From a checkpoint of a small transformer trained on Wikipedia: rotary positions, tied embeddings.
Each number is 50 + 15 x the weight over its row's rms, rounded and kept within 0 to 99. Layers, rows and columns count from 0. The size before them is the row's rms in percent of the matrix's.

# layer 2 MLP down, 192x512, rms 0.0648, rows 0-54, columns 256-383
106:52 70 41 45 39 55 60 49 79 64 65 53 39 39 48 57 48 49 73 73 56 32 31 41 68 34 31 53 45 43 49 45 18 59 61 33 50 45 64 61 41 64 57 42 24 44 67 31 34 58 61 49 42 33 49 39 50 65 29 75 57 65 64 42 43 51 63 30 59 11 57 46 61 49 57 48 62 57 51 61 76 52 61 71 63 51 20 41 57 39 54 41 38 69 52 48 80 71 43 44 36 57 37 59 45 45 27 45 50 48 46 65 42 62 32 58 61 43 52 44 35 31 45 56 23 59 71 43
099:45 51 21 50 51 32 59 31 66 54 52 83 39 66 55 41 71 54 62 41 52 62 42 74 28 40 02 46 41 36 45 50 44 67 48 48 51 67 38 62 41 64 64 05 46 68 80 96 40 50 43 42 53 53 54 76 67 46 64 50 67 67 46 61 49 51 42 57 26 55 72 50 57 60 66 36 73 48 54 59 38 65 49 63 69 44 71 35 76 26 74 49 54 36 32 43 73 12 69 38 40 59 53 39 30 36 61 34 67 62 46 91 36 64 47 46 52 37 56 65 49 41 39 27 41 51 72 54
096:66 56 42 66 50 45 58 58 61 49 54 37 44 74 50 66 60 61 51 27 50 36 46 55 40 44 39 57 50 49 46 54 47 28 43 70 57 47 38 53 46 31 76 38 48 69 45 35 77 47 68 51 75 69 43 45 65 15 31 77 64 50 82 43 48 38 59 68 53 49 46 50 53 40 27 69 59 56 22 44 23 40 55 48 41 40 43 70 62 47 45 62 49 39 70 82 21 40 79 69 38 50 07 35 62 65 56 37 88 59 26 57 41 44 34 64 63 52 55 46 46 05 47 69 46 45 24 38
094:44 43 53 34 34 66 54 40 40 46 64 60 66 48 63 39 72 76 29 52 29 14 46 63 63 90 45 76 62 46 33 56 53 40 80 43 69 53 34 36 33 56 54 55 34 48 40 30 55 60 42 78 30 39 78 39 46 58 50 50 68 94 48 50 49 57 39 55 25 69 67 22 63 73 55 57 38 59 58 34 55 25 43 64 46 28 45 63 65 25 66 42 52 62 67 33 52 44 57 30 59 47 64 39 70 40 70 59 57 28 52 66 26 67 28 56 73 50 45 30 39 41 56 61 71 53 58 50
105:62 50 43 70 42 53 16 42 47 54 76 89 63 74 52 46 47 54 64 77 44 24 54 23 45 64 58 51 29 50 67 33 75 65 54 84 34 26 50 39 47 61 65 60 65 60 68 64 43 71 39 61 30 63 61 42 50 60 42 24 80 72 50 45 36 52 54 50 60 46 61 67 44 37 63 47 65 33 37 67 55 57 37 15 59 51 37 81 10 78 70 46 75 72 35 37 56 51 70 29 69 42 30 67 36 85 72 72 53 31 39 36 73 49 51 50 40 48 62 37 51 66 70 30 39 57 27 75
096:56 60 45 31 32 33 66 54 05 71 37 32 47 43 53 38 34 41 44 51 54 41 36 53 65 32 32 79 57 58 54 35 32 47 50 54 50 33 50 64 51 55 66 33 38 43 48 33 51 49 49 51 55 23 43 70 48 39 60 44 19 49 17 75 51 53 42 67 81 36 51 42 47 56 38 63 64 46 50 65 62 36 67 38 42 40 58 64 68 49 50 46 46 48 51 46 50 56 47 53 21 52 76 91 42 40 82 48 52 67 44 49 40 47 51 39 39 46 59 39 74 51 65 71 23 47 52 55
098:52 61 47 55 24 39 41 49 69 62 55 34 64 50 30 57 61 66 59 55 46 41 34 84 51 46 34 47 62 51 43 42 46 59 75 52 40 44 81 42 36 51 64 45 65 58 50 69 37 28 23 43 27 44 58 42 43 66 39 64 51 61 47 47 34 47 65 45 63 75 39 36 37 64 35 47 61 26 58 45 56 62 58 62 27 68 54 46 46 20 47 49 68 64 51 83 60 48 57 31 60 55 70 60 45 42 42 48 63 56 59 75 67 47 55 52 50 56 66 32 47 70 52 59 42 64 85 37
099:33 53 54 39 59 72 37 65 44 55 50 28 50 70 49 61 48 24 71 32 61 51 31 51 47 59 58 48 24 51 81 30 49 52 23 46 60 45 40 61 41 27 55 95 30 55 79 36 35 39 56 18 57 40 42 37 57 72 21 44 35 41 23 71 57 57 38 51 32 55 61 43 64 07 42 72 45 58 42 51 24 16 31 65 69 54 46 52 34 32 50 66 59 38 45 46 56 63 52 49 41 53 41 32 67 60 52 46 67 40 48 64 41 33 36 39 42 58 37 50 28 25 55 34 46 31 59 58
096:56 71 32 40 37 43 73 50 50 71 29 37 37 43 59 49 52 71 41 38 33 44 44 57 45 51 73 37 67 70 59 47 53 44 60 57 52 34 41 33 73 39 42 43 66 41 73 62 43 56 56 48 57 25 44 55 52 47 30 35 50 47 47 44 51 67 66 21 50 54 26 49 71 39 63 59 72 44 52 38 56 49 44 58 30 72 64 59 47 59 56 42 62 69 53 26 62 56 50 22 42 52 36 18 47 42 45 68 64 36 55 34 81 33 45 86 58 44 67 24 59 59 63 47 42 24 52 47
095:57 29 31 45 32 52 32 32 68 54 55 57 67 36 41 53 32 58 51 57 45 50 49 38 41 51 34 36 74 40 43 76 53 32 59 28 28 34 29 47 40 63 21 39 45 42 47 79 27 69 58 63 35 50 49 46 99 47 58 48 68 45 43 52 59 27 70 29 55 47 18 26 35 52 39 91 46 70 51 46 54 43 30 44 51 29 30 53 05 60 72 32 49 35 58 57 84 35 44 39 55 42 75 48 44 55 60 44 52 48 63 62 46 39 49 62 73 44 38 59 99 44 39 36 72 63 52 40
096:40 29 59 74 48 41 47 64 50 20 42 55 29 69 38 40 65 75 76 54 48 44 53 68 46 20 18 46 45 39 38 42 48 46 52 50 52 09 60 39 61 50 33 43 58 51 38 50 38 46 36 29 58 55 44 49 53 41 58 42 52 77 25 59 48 51 34 66 32 57 53 38 76 51 51 62 41 67 40 45 38 51 41 29 69 41 48 57 27 50 69 45 33 50 56 52 40 43 50 66 44 57 61 42 44 51 44 68 70 63 65 55 51 78 68 46 73 51 63 72 57 49 37 32 75 85 49 58
099:64 60 62 73 54 84 30 70 26 52 80 39 78 54 41 67 43 33 49 21 43 14 84 51 60 53 38 59 43 22 62 44 60 59 62 67 50 55 60 45 49 59 64 41 43 33 53 53 56 43 55 61 52 53 32 66 60 58 64 47 43 53 44 39 39 43 12 50 69 21 30 42 53 52 36 55 53 17 53 47 43 43 34 36 41 70 35 61 52 48 26 81 42 32 24 74 66 58 82 56 59 48 58 56 47 46 27 54 52 49 52 67 49 67 26 64 61 42 30 54 37 56 54 30 55 37 65 46
100:55 57 58 35 35 45 67 42 38 31 31 52 39 13 76 43 70 45 51 17 74 63 52 43 59 41 39 41 43 72 42 49 42 58 53 49 67 44 41 56 32 57 34 55 32 59 61 62 64 32 29 66 67 51 46 29 40 69 50 56 39 43 42 30 53 73 58 37 60 36 60 47 54 68 39 49 34 55 30 62 54 69 61 15 36 52 58 46 25 60 33 32 62 39 56 56 63 37 32 47 71 51 51 51 49 40 35 66 34 60 73 30 84 58 32 70 66 82 39 64 49 33 53 35 42 65 71 61
101:58 50 54 41 42 50 46 54 42 53 60 46 55 56 47 36 30 38 20 67 38 64 26 62 21 23 66 38 33 28 59 35 42 55 54 37 40 62 55 59 26 84 39 67 47 59 57 71 69 41 36 68 28 50 54 28 51 76 67 66 43 39 42 67 28 24 40 57 31 29 41 73 04 34 31 63 57 43 90 26 43 48 69 54 53 43 58 50 71 72 37 60 69 16 65 53 47 56 39 56 58 41 63 52 69 52 55 64 55 70 82 68 44 54 80 08 31 41 55 61 60 51 60 53 49 62 70 46
108:51 70 29 52 75 73 70 58 63 45 42 66 55 87 54 48 45 42 51 30 59 34 73 41 49 38 84 84 36 46 57 33 35 42 55 44 55 56 24 53 55 43 15 41 58 39 46 28 69 57 32 60 62 55 61 50 36 48 57 63 43 86 52 37 28 43 67 43 27 40 58 42 31 43 33 34 64 54 40 62 27 22 58 44 36 33 71 45 66 54 46 56 48 52 49 62 55 13 69 76 47 69 39 53 55 66 58 38 58 29 43 35 33 39 19 43 44 13 49 15 64 50 39 63 66 70 62 48
111:48 51 44 74 53 90 49 44 64 70 33 55 31 39 75 53 60 44 63 46 36 51 63 53 36 37 56 62 77 46 19 58 55 72 53 50 25 48 51 51 44 39 56 44 18 28 52 66 75 50 57 61 51 30 26 39 53 19 33 43 77 29 76 59 37 31 27 72 44 70 44 84 55 38 51 82 35 53 66 49 35 40 32 42 47 34 35 41 74 80 66 59 39 53 77 24 59 41 41 72 52 45 60 34 60 50 65 50 51 40 47 51 50 68 55 65 43 30 37 40 65 31 42 70 66 23 44 29
103:36 30 34 43 33 34 57 75 33 44 35 48 54 19 50 82 62 58 72 59 50 32 56 67 45 52 59 48 29 54 40 66 40 60 54 28 26 72 59 32 90 39 63 52 66 37 56 57 31 58 62 40 83 35 43 67 47 49 35 58 71 65 48 38 17 55 61 27 36 58 55 32 66 29 35 41 67 53 49 53 62 38 69 62 56 61 25 64 60 40 48 31 65 43 43 52 54 47 64 34 71 62 27 43 36 47 30 46 76 34 44 19 52 55 49 24 56 31 58 25 87 51 47 35 65 41 31 45
093:54 61 31 80 46 39 70 51 74 64 68 61 42 32 50 36 49 29 51 57 52 33 31 45 30 53 56 39 52 34 55 78 24 55 74 34 49 40 66 59 45 41 53 24 49 54 56 44 66 41 53 51 55 66 63 60 82 61 57 73 61 50 58 61 69 45 24 38 63 72 49 43 49 38 67 45 43 43 54 27 45 43 39 57 81 61 56 46 51 38 76 35 52 49 40 27 51 43 25 63 33 63 31 39 36 41 47 56 69 48 36 46 47 41 63 60 32 29 46 37 47 42 67 77 58 58 28 40
101:40 62 43 38 58 53 62 41 47 29 62 62 78 47 40 51 53 77 40 62 49 67 58 65 73 34 64 26 47 47 51 75 60 51 83 25 45 64 40 44 48 46 68 51 30 49 47 49 61 30 53 60 62 51 43 39 18 45 51 37 43 48 35 37 45 34 55 36 37 29 50 54 37 43 63 53 62 21 60 69 34 57 50 34 50 42 33 46 49 45 43 39 33 50 10 49 47 34 25 55 66 42 70 44 42 47 24 82 47 39 64 53 59 62 64 46 73 75 47 47 27 60 45 50 56 37 36 52
099:55 59 40 57 51 32 40 42 32 43 55 65 53 35 33 54 61 48 52 59 52 65 68 40 25 66 29 69 60 39 35 55 55 26 58 38 31 48 23 36 54 68 57 56 32 42 69 52 53 15 37 61 37 41 52 45 59 32 04 22 37 37 58 43 47 58 45 60 58 68 40 66 49 20 37 63 62 47 28 68 53 90 37 32 51 47 42 44 46 58 42 37 57 31 50 65 60 63 69 36 37 45 52 65 14 47 47 39 28 45 55 53 76 41 40 46 37 73 22 44 49 43 40 58 33 32 44 47
098:62 47 46 63 45 57 55 51 61 41 41 54 36 40 41 46 56 82 42 67 39 57 50 48 29 34 47 40 25 39 57 43 66 56 74 57 38 67 59 77 45 44 74 78 67 62 47 77 58 45 25 38 38 68 77 58 46 68 42 77 53 39 66 59 57 67 41 55 73 42 63 24 43 70 45 61 56 43 58 33 46 41 75 68 29 75 29 43 58 48 50 99 54 46 27 16 57 14 53 50 53 74 38 56 31 47 57 41 45 71 41 35 61 37 34 05 25 37 33 32 32 44 42 59 70 45 39 91
102:51 46 74 43 33 53 35 38 75 47 39 36 57 57 60 59 50 44 41 38 62 39 64 66 63 68 45 58 41 33 68 50 32 39 24 76 27 53 19 72 39 63 52 56 60 37 52 43 65 52 68 41 42 63 42 67 46 53 28 47 59 34 30 41 54 66 58 55 37 54 61 63 49 39 46 69 72 24 36 39 69 54 47 48 34 68 65 61 67 44 59 32 31 65 24 44 56 48 63 42 56 36 66 61 34 62 96 38 03 43 68 49 58 20 42 45 59 52 53 69 48 49 25 42 43 49 30 47
095:31 57 42 33 53 40 44 60 54 57 48 56 52 65 42 48 70 47 50 53 51 31 44 40 55 39 47 32 57 36 35 72 56 44 55 42 60 71 40 54 42 56 63 56 53 42 53 37 44 12 35 46 25 63 35 38 43 66 31 74 38 50 48 72 42 58 36 49 58 50 38 65 67 37 56 40 33 59 37 64 50 71 30 48 52 56 57 36 35 63 20 51 53 51 39 48 46 70 48 33 72 33 75 72 21 51 67 24 52 15 58 62 54 73 54 55 64 55 48 40 39 46 70 62 74 53 69 51
101:48 43 36 42 48 63 78 43 85 39 80 42 52 32 62 25 42 56 40 61 56 53 34 27 67 61 36 63 32 35 42 67 48 23 51 21 53 52 73 54 57 58 56 30 74 40 54 48 50 65 59 31 48 40 48 29 41 49 43 71 33 32 47 30 59 67 75 57 59 46 54 84 37 56 40 62 60 44 31 07 68 53 41 68 39 37 52 65 52 44 43 72 50 64 57 56 78 64 80 37 68 35 40 47 73 58 80 48 63 34 43 52 17 52 57 54 48 84 43 76 25 43 64 49 60 51 17 65
104:32 14 41 55 32 51 76 56 57 61 69 35 51 44 62 40 47 50 20 41 47 67 44 67 57 66 58 64 62 26 53 60 47 63 49 42 45 55 49 52 33 42 50 84 66 43 40 23 82 21 67 55 32 66 57 36 65 55 48 62 97 14 40 67 52 84 53 67 32 39 49 76 44 52 35 30 46 52 69 21 60 58 34 56 30 40 51 27 43 61 66 57 49 33 33 62 53 73 58 50 26 49 32 48 54 35 51 78 45 84 36 40 47 53 66 70 44 83 41 14 55 57 11 53 46 33 36 25
095:40 65 17 62 49 35 30 36 55 80 45 37 22 68 63 46 63 64 86 25 59 60 57 42 68 58 63 37 40 32 40 70 67 57 56 63 56 43 54 41 50 48 42 26 38 42 64 56 73 43 61 55 74 50 44 73 68 62 44 31 61 46 30 70 44 24 51 42 57 36 48 65 66 25 65 36 75 69 51 31 47 66 43 46 28 42 69 18 70 34 47 49 51 35 57 33 47 18 53 26 52 45 59 75 47 50 28 36 55 55 66 45 48 58 50 63 41 59 45 61 65 41 37 64 38 56 42 71
102:31 54 62 76 55 36 46 35 36 59 45 75 47 61 69 44 66 52 45 39 30 71 64 41 48 68 43 21 27 57 37 46 63 59 65 44 21 59 57 59 56 57 21 39 42 44 31 53 67 53 31 42 29 37 57 54 28 64 79 42 36 41 72 50 53 32 65 36 34 62 68 38 42 49 36 29 48 60 66 70 12 77 43 42 25 34 41 40 33 45 60 83 74 28 24 62 69 37 53 55 53 51 38 59 61 47 11 43 40 30 37 54 75 38 49 46 62 45 58 53 45 67 35 62 47 67 59 59
104:49 24 50 61 43 36 22 32 56 68 33 45 77 62 42 36 72 36 76 41 48 57 46 40 41 38 61 30 65 76 56 52 31 40 55 59 46 19 38 49 43 42 35 62 58 47 51 59 30 49 61 60 18 67 34 77 44 45 62 65 58 36 52 73 51 64 58 29 47 36 33 79 28 59 70 53 45 33 41 21 36 62 63 61 47 04 59 55 84 59 62 48 64 70 67 40 28 76 23 59 04 50 52 54 68 38 58 48 52 32 35 47 58 33 35 41 39 64 63 48 34 34 69 29 59 40 40 48
096:55 61 79 55 53 60 71 38 71 60 54 17 52 58 43 48 29 62 49 47 39 46 49 50 42 34 59 56 45 23 56 71 54 40 62 74 47 72 50 36 47 93 21 72 40 35 66 33 40 28 64 70 51 87 60 58 47 56 26 00 44 49 73 51 38 40 23 65 44 45 37 41 37 27 49 38 66 61 48 76 30 42 29 56 33 71 39 55 58 63 46 39 55 41 49 37 54 56 61 46 70 42 55 48 39 80 35 53 40 53 65 39 41 38 49 21 46 78 44 37 49 49 23 38 66 25 55 59
101:40 45 63 68 47 47 43 29 28 51 38 70 44 71 59 48 38 55 34 77 62 35 63 55 35 20 58 59 70 79 52 70 49 81 43 18 24 36 35 57 35 00 57 22 59 43 53 61 44 34 42 09 35 19 60 46 44 67 65 23 59 59 41 60 86 44 40 45 71 33 59 47 43 45 20 52 70 45 40 59 88 50 34 55 60 50 48 75 50 77 47 27 45 49 39 56 44 68 43 37 29 61 49 35 55 53 47 64 62 62 35 59 58 71 46 70 50 53 62 40 31 68 45 39 58 60 65 52
098:57 86 43 58 38 57 51 48 67 38 52 74 29 62 28 38 64 43 40 41 73 38 82 69 54 36 57 46 39 30 41 43 40 48 60 59 42 61 46 44 75 50 68 35 96 69 61 25 40 34 52 53 44 48 68 59 42 53 59 41 61 51 53 48 84 67 36 65 48 42 59 62 35 51 28 35 42 50 62 48 75 35 30 50 57 39 82 52 67 26 68 33 28 43 53 66 64 38 35 83 78 36 37 32 47 26 39 63 66 33 86 41 26 53 57 50 51 34 61 41 53 52 42 33 89 59 41 60
101:75 29 39 55 52 70 49 53 55 45 34 21 81 58 74 79 13 38 60 47 36 53 65 43 48 46 75 38 59 50 57 71 57 30 44 44 50 42 44 52 69 74 63 47 50 69 50 54 57 55 47 35 56 54 48 61 52 63 81 42 41 38 35 21 55 31 22 88 58 62 50 65 59 43 59 49 58 37 31 51 46 48 65 57 44 49 50 20 51 25 41 21 49 55 59 74 56 27 42 72 35 53 48 35 28 47 54 70 56 52 80 20 69 52 72 52 55 35 10 23 44 64 82 66 70 29 53 58
094:83 68 54 57 23 49 59 36 38 64 44 66 41 34 61 50 58 63 40 45 46 90 29 42 57 49 39 44 46 36 76 71 42 84 65 74 61 56 49 83 49 59 45 53 63 78 54 62 43 57 51 20 70 31 21 23 64 91 56 56 46 31 58 58 36 75 56 51 54 49 38 95 29 35 46 57 44 60 64 46 34 67 37 51 36 23 61 43 45 35 50 65 71 54 34 59 63 60 68 64 66 51 01 53 52 58 62 35 52 54 43 54 51 32 45 27 40 31 33 51 58 66 55 63 60 57 36 71
096:71 55 56 41 58 64 79 25 42 55 51 73 49 14 40 26 36 50 32 73 76 40 54 63 47 46 16 89 60 34 65 47 83 47 45 54 60 47 55 61 49 36 49 16 34 64 63 51 58 55 49 53 46 75 51 52 49 56 93 66 42 56 52 31 30 64 61 36 72 35 58 35 40 32 44 59 34 42 23 51 56 55 67 52 22 40 43 75 62 66 66 83 54 59 56 59 52 42 53 42 57 32 71 60 50 44 52 48 23 46 66 30 69 55 55 50 60 35 31 73 32 57 55 74 36 29 43 53
102:32 47 81 61 52 31 51 44 30 29 55 40 56 24 56 99 14 41 45 47 36 39 31 52 73 25 42 34 24 35 52 53 34 41 58 80 62 35 44 72 41 35 34 55 45 53 64 50 44 57 43 53 61 35 37 62 39 55 33 60 78 46 33 44 88 58 59 34 60 52 35 58 68 73 21 48 67 67 54 52 44 41 48 54 49 53 19 42 55 23 57 45 34 53 49 45 83 71 66 45 31 68 52 47 32 54 58 26 47 66 41 68 33 51 43 48 43 48 66 35 58 58 56 57 59 50 62 43
098:61 51 47 41 58 57 76 54 38 52 44 79 55 49 42 44 83 51 65 66 70 77 55 40 48 76 62 62 52 38 54 17 40 68 48 59 51 41 44 61 41 42 52 50 61 40 47 53 47 66 45 64 67 28 47 39 46 33 45 38 65 62 47 48 22 21 35 40 49 62 60 47 47 49 96 63 61 49 68 67 52 36 33 45 35 40 38 16 35 12 19 50 35 34 52 53 55 69 39 78 29 34 57 52 60 85 63 47 22 49 13 43 50 38 70 36 63 42 50 28 67 52 58 47 33 32 49 47
097:50 49 45 78 40 48 33 88 62 40 67 23 29 59 24 54 31 69 54 22 48 22 37 56 37 45 63 76 26 51 36 63 33 44 47 41 64 80 65 52 31 63 45 61 42 36 10 58 45 52 62 46 72 54 28 86 53 67 43 36 68 46 43 54 70 16 60 49 60 50 58 59 62 54 63 43 25 04 52 60 36 72 40 50 63 38 57 42 61 26 32 24 49 40 53 53 52 36 38 58 75 66 50 53 56 73 59 66 36 67 47 45 24 49 37 29 67 47 39 44 68 40 68 05 40 59 43 53
101:75 55 31 52 32 73 22 61 70 36 32 39 56 58 52 49 16 36 49 46 50 36 29 68 47 44 85 81 32 86 07 34 47 41 51 40 50 64 59 54 35 24 39 70 64 57 57 62 60 61 26 35 42 36 59 70 75 59 48 47 42 45 25 60 46 40 68 68 61 35 41 63 31 38 48 20 57 58 48 62 62 39 53 56 39 40 24 56 49 17 62 41 28 19 64 77 82 62 48 61 45 53 25 54 53 42 42 64 60 32 47 54 00 53 58 46 36 43 51 62 39 49 56 78 34 54 54 28
098:67 74 55 29 31 83 47 48 45 74 49 59 42 56 49 42 64 53 71 46 77 77 42 29 82 28 63 23 41 47 24 44 96 62 37 58 42 18 37 73 32 99 49 50 41 40 69 43 56 44 37 31 28 56 67 42 53 46 79 46 66 60 52 47 32 48 53 59 36 48 50 34 33 54 33 52 68 29 54 71 63 32 24 31 60 59 41 66 51 42 67 73 57 70 42 72 62 36 42 48 44 49 59 63 39 52 52 51 47 45 42 34 50 64 77 55 64 64 29 61 52 74 63 53 44 43 65 59
104:46 36 45 29 30 46 64 64 24 70 52 61 55 71 42 42 28 46 28 65 44 56 45 32 68 58 48 58 49 28 42 32 45 39 67 73 59 69 68 63 70 68 26 54 58 52 81 28 44 39 54 56 65 44 62 33 64 37 29 21 61 60 80 32 55 46 42 36 18 49 66 77 45 58 40 44 79 70 73 35 68 27 44 63 35 46 44 59 39 40 68 68 51 45 67 48 48 72 63 52 46 57 41 37 39 47 71 74 62 57 45 66 74 38 43 26 41 63 63 46 27 54 37 59 30 35 52 62
095:56 51 52 39 65 62 64 63 55 74 15 36 71 75 53 33 17 45 46 32 36 59 55 46 37 41 40 63 72 55 49 43 69 45 25 94 69 45 45 52 82 36 61 29 60 63 62 36 60 49 37 57 47 46 67 47 41 52 30 42 51 58 61 32 44 40 23 68 49 20 61 46 59 52 49 58 47 59 69 36 56 48 32 24 62 43 71 47 66 33 63 69 53 30 18 55 49 38 31 48 59 20 54 60 48 72 43 71 65 74 54 50 45 79 50 69 33 53 35 50 54 55 57 63 67 34 59 39
099:46 42 48 49 27 50 59 40 25 24 46 36 24 51 24 49 36 34 44 40 62 66 51 49 30 42 72 41 56 38 64 17 68 56 31 35 53 52 45 52 26 64 43 46 31 72 41 29 64 68 61 11 72 49 35 51 65 51 86 51 65 61 36 37 61 49 54 57 86 36 45 59 29 69 36 63 50 32 69 57 58 58 49 58 28 62 42 43 59 57 16 70 33 70 72 53 48 28 47 30 53 58 70 46 44 39 61 35 57 33 52 66 66 51 56 61 57 38 82 75 43 76 62 36 09 54 43 40
102:61 24 58 44 42 89 47 50 31 53 38 24 45 61 22 55 63 53 58 43 48 52 71 64 53 74 61 49 15 45 25 50 44 42 54 63 65 60 65 72 76 51 63 42 47 38 60 53 48 56 54 50 44 50 66 52 40 59 40 33 74 20 49 39 54 76 57 49 56 47 76 35 33 47 88 30 55 50 50 64 47 54 45 70 64 47 33 50 65 35 31 80 54 40 65 42 38 60 33 23 42 54 64 18 72 42 15 26 18 08 39 27 54 46 75 58 64 32 39 97 58 22 31 74 72 56 59 36
101:54 76 41 52 50 46 42 58 30 51 37 37 33 41 53 50 36 12 54 26 31 58 47 47 67 31 49 37 64 52 24 54 54 36 24 37 51 53 38 56 69 70 59 18 53 50 46 51 56 48 54 42 58 34 73 50 68 31 67 50 79 29 42 70 55 47 59 45 70 67 41 58 63 57 42 39 62 44 35 51 46 51 38 45 54 43 66 43 59 55 64 38 29 38 50 48 37 67 51 71 44 68 36 50 38 47 52 52 46 77 70 47 53 42 57 25 43 64 40 71 53 36 37 71 48 37 50 46
102:39 63 69 22 71 46 53 58 51 43 53 73 37 54 56 36 47 54 65 43 69 64 58 35 55 41 34 38 50 52 66 40 22 79 58 65 48 45 35 27 44 47 56 25 55 54 44 42 37 32 65 31 55 52 67 69 70 57 57 47 46 40 20 44 59 54 46 43 52 30 53 48 39 64 39 35 30 56 51 30 63 71 45 25 26 65 33 68 43 36 48 39 53 67 29 61 44 45 51 48 53 39 70 46 57 41 60 61 76 66 16 42 42 78 54 74 44 60 44 40 80 41 30 73 35 73 09 63
100:39 63 53 24 28 37 63 60 56 32 53 51 18 34 38 55 81 38 68 05 44 57 47 48 55 55 36 78 56 32 37 37 61 48 47 30 63 41 33 33 58 60 49 29 61 75 37 39 49 55 58 63 46 51 58 43 57 52 58 37 56 59 56 35 23 68 72 29 70 46 52 64 38 63 31 55 51 46 57 53 54 30 65 37 45 65 37 54 58 34 44 75 45 45 76 30 24 78 83 60 72 62 46 47 50 60 42 40 66 51 26 25 64 78 43 64 50 29 45 68 55 56 49 59 51 53 40 34
093:40 50 74 56 23 56 51 45 48 35 38 36 58 42 76 57 53 35 67 41 34 50 86 24 58 46 42 31 51 57 52 59 43 73 34 30 76 56 48 53 55 34 60 69 92 65 76 70 59 60 53 66 29 45 50 45 33 42 50 37 47 47 46 70 30 42 74 31 30 82 44 35 51 26 68 67 65 49 62 55 54 74 44 50 50 63 61 31 36 52 41 72 44 51 63 68 25 40 67 42 55 56 81 43 40 39 51 29 41 54 30 50 56 38 54 49 37 44 57 72 52 51 63 77 53 52 77 49
098:74 40 42 44 48 31 82 42 47 53 39 36 57 65 43 50 47 62 47 73 79 53 57 75 42 61 55 40 46 38 56 20 52 58 49 70 50 78 36 38 58 50 69 65 52 66 32 74 59 52 48 77 63 63 57 51 58 66 39 60 53 43 36 77 25 79 68 54 33 73 48 60 45 43 52 36 63 50 48 57 39 76 45 30 41 24 60 60 65 33 36 53 40 53 73 28 65 60 35 59 68 67 59 78 56 33 72 23 62 42 74 39 65 47 22 82 55 27 48 21 52 58 51 51 57 61 73 40
100:61 36 32 50 36 68 34 42 54 72 53 63 44 51 37 44 32 67 54 71 71 55 79 48 31 33 66 55 66 64 52 39 86 49 59 37 37 47 42 40 42 48 39 43 73 22 46 37 58 43 45 48 64 48 37 51 53 34 43 47 62 70 52 59 48 71 22 50 44 52 62 77 78 81 14 62 71 42 31 64 20 59 42 42 42 44 56 42 58 49 65 43 61 33 26 52 42 45 47 39 86 31 50 63 40 54 41 33 68 55 65 58 51 36 49 46 63 33 55 58 32 83 21 38 78 47 62 58
100:48 55 72 50 60 41 52 53 82 74 78 39 42 60 29 52 44 47 64 42 48 26 48 33 60 63 72 25 36 72 50 50 47 66 35 59 74 55 57 65 67 20 69 68 46 44 47 56 43 42 72 52 31 31 32 53 46 67 52 43 67 53 68 38 60 77 29 71 43 22 62 46 18 68 61 34 78 62 65 55 51 59 80 38 77 14 44 33 81 46 54 69 55 48 71 55 61 21 36 89 58 27 49 58 63 44 53 44 63 61 39 39 60 51 63 63 29 38 55 44 40 57 56 41 59 64 57 58
102:58 61 76 65 44 39 56 50 34 55 44 35 57 34 27 76 50 24 40 50 46 34 53 43 54 56 46 50 58 48 48 86 45 40 33 49 52 27 54 33 70 87 49 58 54 71 36 75 37 47 38 58 79 32 47 45 48 41 34 56 47 46 46 25 60 61 49 34 50 80 50 62 42 57 46 42 62 64 44 54 67 34 66 40 36 58 39 62 57 49 48 52 47 46 36 56 40 56 43 52 57 58 52 41 46 36 53 38 77 83 49 50 53 62 70 34 26 56 37 41 61 29 47 39 43 71 60 56
099:54 62 36 52 34 42 53 35 38 34 82 58 91 66 23 57 38 54 44 57 41 70 51 69 50 48 29 46 41 55 54 53 37 73 66 42 72 35 57 47 44 39 39 08 57 49 30 29 47 46 42 33 39 41 50 30 67 23 46 31 50 72 28 43 47 59 61 77 48 44 33 20 79 46 81 52 67 64 72 47 49 40 63 63 59 42 39 42 63 88 49 64 15 26 58 51 67 41 56 55 63 60 57 32 33 62 60 62 58 61 38 35 62 65 40 49 40 49 27 65 60 37 55 62 28 73 77 65
105:33 36 76 63 47 33 49 64 35 55 35 36 33 30 45 33 49 56 57 64 49 42 50 30 48 57 65 61 35 49 61 60 51 46 36 22 52 60 46 61 52 69 40 53 22 67 37 61 27 45 43 59 30 63 61 54 67 56 59 40 46 22 66 29 46 29 38 59 42 54 50 50 65 30 44 44 48 43 37 47 55 56 94 49 47 51 42 60 46 49 46 40 27 46 66 56 62 54 39 41 58 43 32 53 55 48 30 44 45 69 48 59 22 61 34 55 76 59 56 85 49 58 65 36 81 43 38 26
103:58 75 58 38 38 80 77 79 31 38 58 51 30 46 48 54 78 33 66 51 55 44 30 38 62 37 38 40 56 29 38 42 65 66 42 39 37 39 51 50 53 53 40 62 63 32 54 49 45 50 41 68 55 37 55 43 45 61 31 27 54 32 32 62 58 57 38 54 58 41 30 52 60 56 55 45 47 52 58 55 65 31 70 59 52 38 82 32 43 67 83 31 50 59 48 49 21 49 40 54 62 54 23 48 49 47 28 44 67 44 39 54 45 56 39 36 55 35 76 85 80 49 74 61 28 59 18 52
098:64 56 51 23 40 48 24 60 55 17 57 57 54 36 45 73 59 48 49 71 23 29 26 58 72 54 29 51 13 67 64 57 66 20 46 54 17 42 36 51 59 42 62 66 49 50 52 70 53 60 71 66 27 46 52 60 84 56 38 63 65 45 49 53 56 34 59 60 35 17 27 39 52 33 70 51 48 60 46 59 47 40 46 21 64 45 51 74 49 21 37 60 59 14 52 46 61 43 32 55 44 41 49 33 51 50 60 59 08 56 47 74 54 48 39 65 25 56 31 48 38 23 45 57 31 79 98 43